config.toml
n_layer = 8
d_model = 640
n_head = 10
n_kv_head = 10
head_dim = 64
d_mlp = 2560
vocab_size = 8192
activation = "squared_relu"
norm = "rmsnorm"
norm_place = "peri"
norm_eps = 1e-06
positions = "rope"
rope_base = 30800.0
rope_fraction = 0.25
qk_norm = true
attn_scale = 0.195
bias = "none"
tie_embeddings = false
parallel_block = false
extras = ["some layers without attention", "local attention windows", "shifted keys", "exclusive self-attention", "LayerScale", "capped logits"]
init = "uniform"
init_std_qkv = 0.0168
init_std_o = 0.00421
init_std_up = 0.0168
init_std_down = 0.0021
optimizer = "muon_variant"
lr = 0.00826
beta1 = 0.95
weight_decay = 0.0
lr_head = 0.007
warmup_steps = 60
schedule = "wsd"
decay_fraction = 0.604
decay_shape = "sqrt"
final_lr_fraction = 0.02
batch_tokens = 262144
seq_len = 1024
doc_mask = true
train_tokens = 797700000
steps = 3043
dataset = "wikipedia_en"
Each number is 128 + 24 x the weight over its row's rms, rounded and kept within 0 to 255. Layers, rows and columns count from 0. Numbers have three digits each. The size before them is the row's rms in percent of the matrix's.

# layer 5 MLP down (transposed), 2560x640, rms 0.0338, rows 860-946, columns 0-79
102:136133080121134097099146114161085138181129120111126106128107110125141185153103148121111134129106153149122160122121094110149133110151144111204137130138055162118121106110114133151110109127141153139122107136141152124118182106122121111153143131
092:150117105098120140194178152146128121114104113129103131159116116165143136102157135120155130120134138138110132159119098090084088109131151105119110161073137148155163127090104083128142098093174151131128156137151131125140119151140127168170086129
100:173138098147131105137117111140135099131113102134111152147131163133140150145083162126137100100162083109115120108106150146128118082130130111134116069125100142105127095109150140135154121083132115119124099111093130134148133138149138158159096152
103:109129100130129118112146122139132108128122116131140115135118128131160159160161124123129134106180183166135121148164130109097073123129131128160102124137156100130114116103156138143071089103163067119126129151140156154130116141124130153098121137
096:102130096131148162137123171171124093118146124148101149105118161118129138160123120169106172139164142139177085094156121132138102136106116112129126155141129157153091153135156135133065108128145126101147106171159161113134089124152143149132128117
106:125138153115108158104103174111119129121114140122110124097138114134170112103147120120125152106118130124127154147136138145127130125104104161116121088161142156147125145133120123115108098149170111146155135147135091111136176133092149117131095129
100:153116199121131123092145148097144125098117109178111099131116160091140117129132163099111097152132148167131137137072149121155097146136120120135097137130171087137110116155120113146103127130112116103163121099131120147126158142104174128167116126
105:132166093139129097157076139105175115159088134136108115165124106175095121111114117143130102140135099138102101154124117152158091126125117099107194110150118148125101123124127133095137136144165126140131139152101114120133110123111129145124133157
107:114107120109106147136104124106125139155147108108152104136128129078132092146140123134119120128072127136134143093116136145168103135186181130100130164105152148156138098128127143149117133121095130128127095142105128122119120148101128099082118077
100:083152137152127108153090171132129101126115138095113169124107137128121089103140159126156119112131137092140103119114127165174130140127104110172192124098160120114121130159121153140152108128139106172166167147140115105138134154135107158139130123
097:117105178149125124115150140167144102083110112108153113111181067113149154149133111141119108107131106097142138129158125160147132176078129095111079150172120143130134168129119157193153140092142128153123130127115132083112133164109134100150111127
102:131145167122135162140134149116137130140118118151094058124110145117134135158131127150138089169179066139135142129107089099116121153099122135155073116109103131131125100121114088113108115117126128143116114098111136130117097128112158150105127110
104:144138105176151112088107130173159096110133170173193086146090147116073090115112115114099130151146143103121179136154109123114152130107110140150107126131119133122117132112190107130145127103124099109123098109102110131150133144146110118086126101
099:112143119117117106101132114084118118149154137110152127125153123128116125062105112144119142112138126172086168147150105134122142126175095145147179130132156112130164122125100113140140133171104092145126111099112095164200115113107112150131101081
099:109056155161118158111189163118166105157169116117114115120111094146148108102095138147123157142168177136165125096086101161128112128130115130131119136110126155153154145063141146109113127108117134124141136115094116079137173121142081145135140130
098:110106170157087148119128112110128141123111141101125160124102145103121128097128160165088125118111141139146116137092108133148108097148098115114124146126126148144167120132128097176140092140173145135126137146104151113139119166094172115097086114
103:137131127097182150179097120138103124152123140107163171134143124091158124165143149087146127120161117174117154130129129184137150139089128159154130133103135093151124098127121099130150135148155100141110117138084113106151111108131161121144062103
105:160101128146123151118127117140139095135092153157125124125133100145142139129133131104105088098098130139129151093123122089112149136088098105160134160106141100096135103157098131102110129101109166107153129113136108111119134114102120122107128108
099:137139151142142125092129134117144124144159079129177120121139120135098105182132112120187133086134091134167117104107156215165124117132174112112137106141101111128110158141152130138121114127100104142160116120157165167132137170114119105135122142
106:122157126075168115100132176079108157152093152145135122115149094100138137103100163106141133123145099113161152119143086151137124141147106099163146171112104120103107068146159160160120111126091140144139120130140128106075129134139098120135136139
102:114114114138103154131059163099173151132135101166106135139160133134110142115147093149101140128162124114158141165122118163112078124092129123142111127146126158155102142143096139109147140098151133128105154101096147103142104165122100114094102077
099:100135100116117109147121157117121131120118095132151139156102119102118103162137106084110123067136147148115144123136180132139162173076100092120151162103105094125129146063158130113122107137153109144128171103133111154118140113178149125097105104
098:109163129081088070145111111115137122128148098134172133127103112155133093105120148145123133154122157155116136150158130157168108113169113158143161112137156103119144129154125128124148181092147117150110166140104151129082114156101130136127101136
099:154140132182145107122164146126139141105099161122124131124132088135133112112115127108122103146090097136139136125145107118102149152101135125154125135104130140108124142112099108130127111121138088139127106112135103130119139115119099180194124142
098:140154164065150109164093167131122113151144093127144129146123109107106136118108133111138110129142076130140118118134109108104134110175128092109142118122119130168123189101145122124160190091129132106154134129163124116135143135140091145130128139
096:144155140180140148171088121109119131127112148155142113083106114166105135118159108128073104149162139166133105100086129142121087177136123121119113140116167146149103180093126108125118179165114119150119146127127094119157136118136111156131113124
102:127105124111131128129129130127117118148145156140116132155086096170112107099156143093162140075125116099096159125092083130106146076123109140138118146156157115105110106158111111120108147128092103104137116137145114172113116086124126099131141143
099:149127158180143131121141114104113114160134097133148149103097078106130172133132140107142121103081089100120133106129115130139160140131149157144137130120120154106099145173107137146067098100118094162133177159112120130115184142104096113116154150
091:120157149145148121155149111124114119081098112129095139151125097140138116106113112101122114134068141116121157132127102098124112095137109105108146091149148101154094106117132097115107120114094096132108135144152124155110155138085114093129115158
104:133120132116089161144172109142111099114149134111135123099131116086095175166120135121118112138145133158144141124104117124130149122141136166088109162083111113138105129165132136105088115145140121147130130096118112151127117133108127084134154126
103:123137163117104146128108134086076131139120122106119150089127106165156104135140132136188125173114090105116164088185127148132127127105150066144141153108121153130066087115153108134129125120157129140108157119110154127124112135059131121134126102
096:135106130107088123124203103135152140074112137126099124133130118119106117106130082148116122141106166087130159108132164128137132138109115123095131125144103160115121105116125130151168186160147144109106119142121122122128117081117144132113164104
104:101130117139158120150080154134170117124096128095103087130171122140081094155116148131142157176094115118097176133140153112166129146168160167135141103144107137153152136121131110162160155161090121161119153141091082148147149156139122122147101114
100:133154108146108127100122126079139134145126090128105149122129149097084115103145137150128141115102133130142063150134093133098099145130113166109150140136111153123086078133105143163092073177132092136126120145109165128160105124133121161148136123
104:151146111145158170149121180092127157131097153121155134122185131153137074114123120139148146142084099167127161125097180143149115133130134107137152150134123121109123136184147099116136110136115129143081108193137138092173155147140137098164151110
096:098159120127077073110146122141119120104068125191135139134099114141073122128148146100149122074168155129114154129101118129133101141139147141122123114108118124151150124182145115123117151172115133146111138123183104132144159148116094100106119079
096:111095090123141129127113093130121136131150105139091115158142117110159126127134124112125159148108106109122109140123135140118141088104127149086132122108095132122126088115103133139140172147133107107164100087097164142187152101146065118140146144
104:088138105188103131115137131146148149154100114163142080126133154174092150101167138167123142106118173065060142110133142122099122113117107140085140102138136140118160130121123152139167081149111156147130146178089148145120119134118120112135110186
106:141161155091136096121167100128164140132105121126107088097110145128098112096111155098063105102145116126096122122118105147135151120136128107091155173127153140141135166120091148136096126120152122146101083149161143142139135158084154140173135163
093:067111132101095121115135089170138166130110098102168156093138135058111110126124116139111108117138152121156122141096111137075074138145147162107115144154122126110130134134140164126152118135115135144103121150135095115101146173170122135097109122
105:124118152178179150196129100125111157121122133166134140163118103107112153103138122134149149119144086108155135157111104178120162147157112130090186104165147127104148149123088171120096150136128115114103121135086140165186172111099135116114129138
102:118131149134146121099129130138129138106130141110145183132109128120099089117151136122115077142145133159147103105094101076122129161139121154140144156137081119121085146081075145129124072168163098129076072165128155134147090085136144102101140149
102:150136122098139149135113163133139131154147108122117152135148129163140131125121114123096132162112120116107125114137070145138106107137093094158152131142090082101169104118148107127136103138142107097116166123119112123118112077152166158131117131
101:153084121153124122144110155113085126125084132110104114134102146112159100106119109138146145144141143109097138166155104131158154152132124093124108133120116118168123139139119121135130148146118146144156119162137136135093106110134094106112080160
091:126144137110140134117144139090150155127136165136128156121143144149128155109175104135132144099116174104120153094150144118141075129088145114140123143118124170170123111105124122093149096150133123138151123137115165122162148112121105157137085124
104:156094101122064157115149105115087113118085100080100083093116152127104146119110122158131132147155106141120123114095159105125100117140109153155156115067150129146134125153105088125164114169129204165100129140139146141152109126149169176124124094
107:204148100111158083167138162125120148101139108160143100139147111124096132129146081133152101098115133097156090118121127153111151141147155139128121129150149134136131141131159099126139146111134125166124159084080155138091140103144131122143132146
105:164119098156102138080182138141129118140165105118123128099169091118156128104116136116123104107142109148115158121100134156108150123124143057122130146095133119150121108167122110116139075165143153162140112122103138109111110145098121121173145094
096:165124126153143128127116100097135105115158170092158137110149136161173119135152130119120131131101124151118122081092115156106133134156096150141158100111142077118148116147120131164131182075099099080133149135110091100135116114098119134160161102
107:106138119149156106122110120150114104125155130147066111175134115107084131157124102125102172121106118135167123122099140124104162180135146170135150072072141138161131158155141172140112163132159116115155087124120157178134124141125122096165099123
094:115111115155153124153132097126106119134157143183160103156180132148161134172168147147154100129152107118130112126137124108083106112156101140111127175126133121138114144144177127084142096179089159083131110132123152111129077137099147143110132155
096:167117136109103124130132114132124128157115151120141112139166141116107133128132107123146168143160080130106182131137131137172158136148086123129119111143101095168117147119135106117131125135117093143116133142124130130124126140156114175108133099
103:128120132150115057093117156074156078127121151083136128079181113113128160134123141139119099107109121154124133134127089111114117157117105157120112081122108137160115140169150127147133152144136125149148091148137110121164099135123099127171128199
102:149097072170152113124112153135063131145100147108204139146162136137147136136146139112106127129168064089112129107144095121118149116135110118140101118119120125127119129084130136125127112143138115093089064151128135099132105137087116163102107096
101:097115064085137118118142160107117125130150151121150149124167112149144166084113105144130150125157117119137108148120132100151121175116114137091135141108107124136140157162157085104116094148114119121136128095120155103121133126108172157140106125
096:137102172110168117132139119139146144130143143100164067139158127123136102112081105122143185131141079164137139115108154117127108175138146095129127099129123107134099143136141122115122105117131103162147122123094095074096102161157148111112150156
102:142102124138107142101133128110120167143119127101114130110119129118129142160099132125114107122146130106092115127131116135128096139143118123183148145149136138116164162109131123135123103154105123129089132140134104134118129126143135082140121147
101:107101134165107130170164164086111123152139138168126155128141133134158143141100123159090150153127173070123207142116139131110126145170176153164097103141128156116170140121119133141154111141194100146117121120098123124098137139091136138129129115
103:114111126103118124163087113145128081160164119124140105165113148122186099137128111126131127138122157109074108146115159126168089108116105114100133154113142138129135119116126095143143131148163138143151163118145086124105144144086109119089079140
110:127097173093149117142061115141150124121065068119153141091103118158172172128099106187103112102132127116131112147103136137074116136149095124131142118165116097119136133152135170159126101157134100100130157147103150092150101118158155139108144119
090:170146103137137124114090167118176106170130126168107139112127129158159111133122137147123143120143174129116144106132101139128145116106137104163117106173138149130158115167128138155117126123104145151110154135120138112138113115122083101127137153
100:102157173125148135129130087128149147093149088165141123134120143143124114125165093112137141125138129101120103109109131127143115119143097148188140140104131101154167126197118151129108124101130152126099109102158124108135135091108125137068162121
097:121137146131104163180131099090107120137152145154123099139156097118130138135147113110132117079128125109157100121158157081160079082107143146134102112084152130145111124115134127136152125105112120158109161091127167105087128183146147106081120171
096:136104171142057101130134116104145107170173142067150151098107143115124137124150140109126154117179111137133116106117168129176143143125124141141162143125148141152137109153136117127155093132082116156106103155081121087132159168100110115158160115
100:124148101133127121129142133129108157124136084097115139124132113127141129140100146151158130155107172102158132131160149104121093129167146155099150134133129145139135100133162096100121151136109062141101162120129103123146159101145167113081131088
093:107153138127101142133118150093193085157163100159144103139102128194153149161147135122129159103124152112137142122144093134164112200103132111131125171167127124153124135095127186146131104130110124132095144122129117089133128157151132142123080115
098:163087141189131153137121129124130118133143109109186177119135115132120125127127134123152126129128131157140100172085128136123121087097134171125124093159097134124114114116185157096156130180164116129120140161115132143089094113114131102173139117
097:120093122163096116108156158097142139091102108150106133114124101114145134110092156183119151112154133132186108141110143095133153125152135173143123152108107104130116110139131146100099139101131131166092162102137126108135085086120121140124091169
096:133149117106119144163171153180111187132151133142131104112116142103149142112106156109177178134181110106133104096088142132152129157118124131125164130110116107159081150091117124143139164126107075122101099104152118122078133161121143101127126136
093:132095155151129181147125146093120120172164149121165125149114119140125131120118056114160169124137144145173115156118116162135147145112109118114167169115190142109094150124100144124179118112134140128176150130140121136151115092137102133119095129
103:107147118160125074164158097132152106099145114137101112118123141116163081093106121099160149100134124134087107115160126129143123159127079158107138106176111073108162165123142196121144144088142112147165142097162106134142124146127067171108126097
095:130146120145153135103117144144150142157114144127152136108166131139152145160135123130140100121111091164077140094126112138153134114134162140058138131094124129106099070150087113172152099120148129108173161134108142117136174174146109120138142158
103:119102084121164158158099113154124137134160154085108139086154119119122073130120129119156111155105136138133154119149116111116119113138151142129136066117032113117118167110119147090153129122127175158120151129096163136113139191125147149116130134
085:107131132105131092098129118127144096137145136140104159106118132128130154156156182173118136154116113122153141118176103119104112120156123142153113159126155129117101106145106141119115153105128105126091115157129123134143142103137127160110125081
099:138086133146145158137102169137115122148137139119113129105122159135110152131119166122110129134117151115150110166168111105139121121136138118137110131101141168164090130131147124070158100114123119189126117111160123105128127148133138148151136159
102:094079135100154143136102126131087120152156120096088104139147159089148138142113123154147108135108159153101110128108129147113082123122151167085145124148096125105128095095138152120110143128141138112128138122124147122125094139093143125108135122
099:090124154159170120120149141103112124147169134123129139128177116104118135122129155120096132155140101115113106155140069133095147136166159119111098130108127131122139141172099123180132138100105121149101102152156106159128132098125135093097141122
101:112135128152189098127127168114114136147113150160126090127132125145124110104156153125121141139160102092166084126137103091149141130154131165116121099086169150117144131159111115082133112092122111095137149157110164153127155175107109128124132130
100:150150130126153083148139157172086118102135131131156128128126115113109159103137130169163162108118168140151159148165090152137131168168132108162146089144124140171119106152097137172132178146128117140147177135132180106130180176129136126107167065
100:156115173109142101140106128155107182134132147094112104127135113123100154121084119108156132138129116137132101101190156108146142130145135112108122087141172079124146129136146152125108125124100172119110109126103144094132125078089081140169129128
096:123149095149143153096090132136135136107106119135136202136147135141112101134146155145167127126146130085119167115136127174119108145147101145147137144088130124133109130074118132147179114120144150132137113133169124111072151106111127145149172138
107:132137123130124175112126146144152133150113126111107110137121117126125102144098110100160151114118122118167080128109121121105144127126091086125145085083118119116158154109120118148106118123129162138157077162151135150167159090144121079112157139
101:125110125114163106161167154108142101134132158159096145125134161149158126103090144114115109158174114145118118140091123069113135141145116103153115097096113147139133103133135110118105174135094136120126151115104125142124125120143111101142154150
109:119151112125166119147112111108096114152181104102159122130114173133145133087104100162103094106148138097153124136139130132137161118153135155110175155095110135122133102103112114156075129103175122099130076136146104146121130151118109138146120103
103:135142119127108141095097143078126125110152123124150122098116158131104121147145145103121153133149120154093142105101108108114141113175119111134111115134128113110148117114141083162141117142143116132085129139174126153089108115143145146139134119
097:117110124145109136095103142110118126170118109095088143161111156147112137120086099144141116135132139120122112095134096088127156133107126104131178124105149109130150114160116116145107095140134109127131125182114126152158145113098151166145158155
102:099168187097160130119109135142121125155124139131168088136175134183140140124181158122150116114154147168142121137086137129146173155074103093145123162123131136173104132149122114094138110114143125134147122118117095133128128118107080073148115095
# layer 5 MLP up, 2560x640, rms 0.0684, rows 861-946, columns 0-79
090:128134156150112104152110114121097128181113128096117125103126158077108140169116116162113146121127157141109129166107101128100109154094091094104129135141096130106143097111135130141132140134090097114122137153113167137115107143136120151143062101
105:152140139116096113145106145159108141142115142142102123083166163109105131111145110116124088117111163197097151168126152127089146107129120123095114138151114165108172136118120141137121148089120112117154166127116131122086113089144147099165109139
108:100111099116110122127130130121133176084121167099162119120092163079126118115090158150120151160166144142151127158173126141136123112138144147157109149117147132143138111105139113145170142125131105132113114129181129167165104147142123159144092095
094:147105141163105151143088123144116143120151133128125162099126139149144114087131099111131151124148145129136114130129079161123089136134121107086095130123143132135101113152116157093046131101160161121160107147167137160177146111108128137170142163
107:131119132144106137127123164111149138103131131119096155095107140147171129100147109118149126100092134123125131110124135107100147084119111125143092147125129147136145120051104181135123155081133118119094122124142128180142142168120144110161134155
100:110132126080117117135157106071141179111127151141097147118114159140138102123121136090127140159141133143101113079143095104147118126140127142130162128148147131129190131163095154184138127147092129121076165154107123136133135146186148145097140110
107:105127145118148165127115118140134135105131081132170077118150165116131103121150091166148121165111139101113155142123124098102144101084128125169147144158147093189127142110136143089122123186123081125132101123133126140123153128146134137144084151
110:151101165139097142113131142109125113149144151141149180116175194123199165162153112136145082103067173113086154113075105132123127125149149145094142151073190115134148123122099157108119176112124171160114096122084155085120130145167172101125141090
098:190155131141137137140121165165133079096142101108106130072188162140162140136143146117064081083134152108143126127154145107111134126116141169114147106115154131147135100173076120135097155134120118154167121126149116157150132109110098121103143114
096:157179173095112081144126123109126105130157134146166128143151110140138068104130123150110125106164143137101158123160116152114160128125105105129092152156113114151139137140105114096142141124132122094144153156085101156175134150172127121132154100
104:082148101139130103112122121086123097076138157135117118127089146163105129127131144143131157170151122131107092120109130114143119170086139141174121152112130126111158116177123144114149129152134091133098127072133186117101148112119104140171180109
101:103130112136076094154119135130138100121123127141098052096124130174136122141107123168154169096092144150129137112115153138148133191106127138144116094119134108128148110162133143101136151118090138148120135111113183125136159125146143100134173135
096:091135112130140112125145144160102149202131127111117127158137111175123114098113132098152129179138131129124127128130132177148158142103092130081118134164159107068142114112110121130125191122105134134123171140134100143133135092136133099169120095
102:139161130120165161101135096138144072149109106169123094148114081078082143106122091157124148132119110128163144121132122120078123171139135105130092109155147147126123151137090114109139142123142196129166124115157138112118131111194104063132113105
099:109132089139114091104111133127151155124155123146157147148137106172131137141141174116149100162164105129116117099098175140120108140141143131167118095140106159143121108149143108125117129139141116163104108181122112162140105139117165142133128094
102:064140146126116106172089130106120126143113130136159115066185117120112110143135102154138140123113121141113123150143107147119149141142140108151111131152154110132117115142150130134098139107123132082097128140111148153126134074132149142117110145
109:077145122160135116143173105104114155087120161162178125144134127152102150108143121107140111136114130104112108141164146081096135155111139139166089113141132131177099149126129141119116083126090094109136115132134120104118144127160124079153081158
100:146138076119131119189132179170119155122108139118126125122128130103174125115078150131107191118121125128124130145109106158120104147159178109140150106142135122157163146106138142151139132154162106094118138136124135111125104104140104143188126106
106:133112112122166159109152156127115136116098145152167115096141142125102150096120148096123148135101106129102169110135103176152093074131142137127144110128120140125117130167136147140090105137145143176136126147135143145137131148121178148082118091
110:102126108122112136138095111143142134151135146133112159145127089144128118085100143121168126141127162145134134095123098148154122137099098141191105144115106126119132134133168119077142122145106108130116109151103132154119120157133113120158119125
099:122102140155137169163119123123124091145128153122120140118131127104125108108136108117130150146135127107162183118071179148119083147163100116101139173123133112125112086148137109126097129125117093102116118092164118153110157114135140112133128139
090:147132151136135100115133080081134202119136134142088153155114124086105144093135152091119172117095168114099141097125120137174118131123151068144145108137115093111147152141117080096132146147115169114102141110125097156117135099150144105094157126
096:121130139135140123137101130144117102111124148176118116123089110100149072132139118151160054133121175136136138122095095174128138123095105128128134134121106094104169133141132111166141112158125172063106124111097116162128110160165140190118130101
097:132186131111140135099155093088118139079121140116127149075114137116129159123111127094140103178108144100131102134121121114116134135155087136150079126121101136121155139066144116131158113088115080138115076127100116104117138143106102164124110126
093:161126130123125174075128153136127132067170102146096088127145132163085138124120160113166071119102114113180122133128122120138130095149131140125163122102128124152111074122142151118137137126091108149137111109129145120084112166148139131106148140
095:107123091115099139116136136130132137109138124119066141148127077116127154152140110168160116158117111103101119134112097151139123115125106145106112127162128142070118139132132109143104119114128162106137096121117116124150138128114120102116120153
096:096106150107165121104116122106100102157135145181128135116109161147092102155111111132101152084161115165150158151167133136123128114093124104110153101171111137132080121136097165157115119134104156144133172123158090141129142070160139145166132107
091:118113137123156097144141161145124148140102103108113101163125116172170152126129080148120163102131111139123103116113128141117117110139098119154210114105115099099094164134125121139159147146121118152118119126135147140132124138092111096109132141
102:082109135128155139110099146093082133141131098122152153103112118124122129157100140121114133106121157155139146140114142162163139150131123111152113099113157099078091113144141136093135160136097145137084106107090136126121094149114140066151103126
110:130143113130164133135142162102126091148126129178123150098136116114135133141116180146090134135142184148104132096173153129161106134137150111125105105130125146105146154102152148147123067146159115136113123180133092137186151116142122118161101108
092:167104137129121142202153093144098133150126121101124132115159099126095109127122162093144162161107094136119148171114139087131173158128129121134151134150128100158079117113145115118170114117157104140120132122124124117095081108063166124151140157
106:109079115083151074171136114135141086081141141135161107144084122116112126128140148159117111108125089102139107079154116104131166119129111131143134148131129120154116090117153130086083179183137120097151109129120122118078104122139102135087140145
100:153143119134145138121113111123141182121134164121118132112102146114119124152102133124155126104109146131144103132145140112126147089175097177135128117146066120160139132121101142154117129136132128174097107116117129116130122130091145126118138164
106:151167097113153161159137158140122105136083097144137139140133133108118144153138134163128112162101128178100154130111146097144139143118118136151121102137136164105095160099151098117092129149117151146093152149090077153105144148175131130156124074
096:114117130136159155130099177123091129160115157118159132142142145136137170105137170100139124109170119104063146159123160091148098092164163132103108133113111114115162170180151144123111135116095167151155117096159129118131146138153178148115119160
101:157144114125141108109121095096112164120160127105113117131118127150124132152141137163146126152076084101122097114130147118126149125073095135168127170127116153129125111134139098122146119115158122099140099135154137099114177111128126146129116117
104:130127118144166140103140148125109155139111136134162101109097112149153094102129122142146144080123136129143173138150141122104118120160150164173106122133113129146167089164090128167165139132072169115132110166158090110141156105145147139095120135
115:134120177146108143144121134123095170131155127138155110138135099168185132080107105159100135067122140121102135103139130139128114123158138090161159113100119130154130156136153173151162137136082154150150117137159124137129155119103154127142142146
095:139115127131069117124157102139162179116159109155122148107077139149096104086146141122115114091132138065141111138119146133145096144131156112110108131139146090139100163117149165123115097154111137124065155119117117087198118145137188150112167151
103:087108138164139129132123116118087165113139099153116106144128095129151107143122124114140152141103118144104149158098132115147147145122104156136212087092138127131113107110116115114113163108158108127178135119143146142113080106119099122104184099
100:127101170101129109088126105064123100099106105156144084168090129119131122141116134137139093146182124134114142138118145130108135180124097148127123133176151145121152137134133154092155127116116158154155109136178121153117136118086143128111147144
097:182136139127139163126146128146148111117157114116118119120114157102074085148136153122149120172138101109106106101079116102085171154131121115142110115109130147146124159150149148096150075130141160136148148142107113162134125140154102130109101170
099:187088169079171096155092154099152097135102075129155121120102130145119139121144138122194136135108130154137150079162172152164138143153111107134103112095138127162147116153163171133123111154119116159131121147124091118084124108156184139157119079
086:175112152155153146184151134104128097129081126121183149106145154126116131135123117099123111128162105115098102147098127166120123105077104122139129122187129130129133136092142094120092168112125113167146123108137118155103138132143144139120117127
102:162152123121089125134125109127127124118120097115158128120108156132160139175119086128107104125113150129118135132129137105133106160098143190127140098091124127164146113151152134111139114167161159096129125130118087144111127135146113143160127134
113:113164158161127145175143100106133131135115127160137108113127116163121114162159118079158092156078098088120164147127108114134100118110151130126154149135125155117130135066137126134126122106188164158111105124190130116137128137148160127145183118
101:176118122125127135141149116109105107138182120143128111169145089089142122117132179087107130109162132124097113152093177134120162113128153104125111148127153121109112080109131093128070145146122078125086127061116110085144165122113114147138133130
096:153111159156112137147082123113085138125130150153167145130108161103149120131151096141116157158109117097132115153115122111128121138091122098143147143163149160119084100072164133127123144150172133146127119149115113154134114155148158148110139175
109:146163113114142130096112137140119113116103120127147129187141110071082165167143124094164100106120133134128120134108112119107143105138117093124094125117158170145135116139179139083142096135145146112144126166108062129139143128141137093179169114
094:120145106123114123135120114132142121125168131127088128135136093131087086142147181137124144109116107120149156149121133136087113168133115145133148141131148135111129139145149156138135167143132147133098136114164117127123123101148160143155135116
099:174111091126101095161127122103156118124137091165155087108106133150108126111116117131124118094114104125121060086172127129111170121139134113129095113167095116148080168122097121114116128147146147134114085101120153104114119088122147160098089150
102:141123147105095103117100142161134129106116121124129083155141156140118106128111146143138160107133165093126124149140132121122127131090096145162163099101116159118081180146158181143131127106151148177112114183142144155101122111133126150127117139
113:109138055116125140135148127097105184129113106074122132145139157116113151159131142149111134121124140101139137149148097167144154105109126114112161117171154107113123153152148138133105124136124138086183122130152089108129131168136126127138137169
102:163147127125121104138106131086149085128149132135127110174151103148179141099140119127091104130147123106063106141131130088094085133145091170126149152111122137101157088063149147085130171109165142094091095107127099149098119128128114137113107195
094:133131141154112103150117143181129157100150158134141112150125118149166115147093140111099112136095126165105131096142099127125098136171142144108146141141114133123135114120120117120077122116137105153188168150119135086090131116137127089120125150
103:069145131111093136076150125125125167134159123179176134118090086145147112167164128105167114082084119140121127124144141122139145101137098112128078149126138115123163180104165130140163156135130121088109112167148147114127116132155158096131115130
100:163134128128119143153131126141157112129107172119110138112136095114107105148126108129135144146122120091126203096123105094182128127116134103163138111140206153078171117091091135114140137155128154134124077140123158070114125104122118093157136097
106:118164164116154098184150122117106097155121143143142115137140121094142105083124152138125155130118158164161133138076076115124165093105170109150114119104093116133108140144143122118128146158138133100105087104163097145155150087123111100146146109
110:154099180115142160110118113170146127124077110161130116106138114149168153127155115147138125133104075122152138150129136150105109115170153129158158133129126089103108129131120079132133194167108095125142115132103127101164100154127154110107088116
091:089137134145149145121118128117088128117101144168126151165163103135169129131144170161105126095165107174156145111138148165074149160123120141135120110130148119133125155156135153119129132123106122144120158111139109132120117136158129133141149110
097:146120147128097113096147091148086131140104147126132116118119139112170136137145117193130148151147149197139089098143143131118185164146123140108114139096163067108147126160123122145106101147149079090160097150113099097159120106120109128104116136
109:125083100121169151136135116135107119123120118126085079122134124094131126153170116118140084109165135117112108148116144109148165094096157125124129126102143156130111167136124142141136099120119125120127124112158165123110209132142170118110131155
095:121140153123152117145140110115117108117126102134139153166109131137100103115119157078092119101101087137098104148105168104144108114141114108141124125141120120121119139119145145100129134132124143132120103143119126081099117142107132115127135114
100:146143096162118113131136129092106152162145153115139155118132145119156117101125118140154117106132156192134133142108141094118102079124109116087129119115105131121159135166101159115142144137114130140105135142113100128134127112154096132124158124
094:121131113130148100149157151120117135120144184124132120146123087103117134111117121136127145132083157124148121165137106141143129106138114114122136123145114151092152123140151088144139079133185148172103122157154126105087169172142109151160134099
095:148133099123137155127070094098141107124144123131110130087127118127148119085129133178139134171146121135081150079104113185152126149105146091117113159102145133117123127125178124125144157143166109107128182166152138149118117127099146115133073107
097:134139176134086126080155169113113142135094153137170140160168079129117122137140133134132156131137114147149116114125165154160104140169146159185175160103123140106172088170129143087108144124134140111128196153093108140118128128143095163156120131
095:141090109154072140153117156140146158159064146115144150109129119093182124107109119144119147111081113131094076119150146112157146122140114150153120182148156122118113117116123118150145149136129162115107145139104119137140156127116103127157110118
090:082129147144148135149131153122100132121129084151137089137106145126082131112145127124152130145145151152109118141102129111130117112158134129126134107123154093191116161128130133115130121122139095092114099079171151139098115142108096136161129128
104:150154131169121071185100120169147199123088084145158080109128132139165096182143146164125120091151145134147140124141145115147111134173077153121141125137135096163151156126114112130084132135129161141104141154088124163147145125140101127153147116
097:145094100128172132152111154106149147090079159136127175122164143104107123152134095108110122104122146115147114127125149111135132126146133147127135144143096133125139119135133140130134116142116091113108119131139120111121104115137158129085177169
103:122152158118146196130113137128116097095074111130092195109116180115151107118127119131123148141099130159077139141114146130143097120108080130161144056124102124104119141132141126166137140103133122117118163157174082122138141145133158161129119102
082:185150134155095093141117170119139171097150103104129092168115115176108111124128109096133120127115134169076144165160202101147192123133123152121103145180160082149142122156166127115149142126134117115149149110133111153116123168116104079118125151
099:123138146145109103081143145131105138132144115089124145157132145119142131085137098109157123116113130117126101160139142114121095158167100118121150131129139103162135141102145144115106107170171162172143100125152139086110095101139114130147134079
100:077114150154122168176117124127151093140144166123126138143121131128167122128122116134167153146129111120123174138125097139130137138144084126140119116125155140135170133118191117072121153086107147123115144139117106150109132120113175105113095114
103:153129125143149158111118111112152105109158124140114139096124092142168139128132110110099124137142112150160139141100133125123145122149129148137087146109129151100099157113123138160137138150155155107123155111093118107120140144154127134131132172
100:152077183178132138077172120141129140108109141153148110108108116124107121138121127145131129160118110130121137114147167138128130163134089105109140109128120084148116139164120126133103134132160119116149155162166135158081119158091172119094125108
102:075119111124129137116128104176089166090110165140165125127111151083115147185123138120098131075110163181087100134137136159111117118084127122136120129101135125117139126112135126093145118097156098147153139054095139089111134128151118079202157138
098:094110141093118169125134147143092125146147136129121111124114110128143173122142103124166158128155151099111111158163145135110108160182104100126109073144112143153135122153135155121169123153110139171069133141131135102171105140130146083140150123
089:127126105165169091152102128103110089134131173118127141145149128133127103122093126149132094129061104149100142159122147159158123131123123121139151112113133107131138141134119146105109145106183132119102152084152129103108149074107118091132129148
108:140115113124099144131128113122180118132150111152108142115071143150148114102137138132116101097164135116160179106158146154136122139149113123138115133140124087135139119112131124175167135132121109128151117121146150146144094136107154149111121128
103:123150150146111082146119143145155137118153147138149132125100164127117122137134131165109130130124131170099094161132142130146103153168102107122101133133193184117141127156166160128159152120122142106146107101150109148120148103140126117143117153
105:148138137129151088184138157126120091154141096151172117135124137108164138107159109122150149110098148104118120145151151139170098152100112113137156181143119117153147101173065123142098105123187152107144110166109068099163109113145118131112112145
096:141127112130115123103120116127149129152182174137171167150156133152084109105140119149101152096137134148087091120113124205130081143139122107140138138124147115210139145109104164142156157083119144120159133136123147146157110126137129120089116111
107:123158109118150163140173125123128106141115115086102141145145150144127127152149167136163143085111160123093116090130144122115179103158114120152120121118170134094185177100146111146120141134101140142140164148135112142115103095093122108113135093
106:148160171104119129081108136152153135108120103139139152125138135124144108142123106151105117110130177124164167156116101152098148157110155133108109162121113122134143144132061101105132165153149062151127051114087108106133093082163110131138092114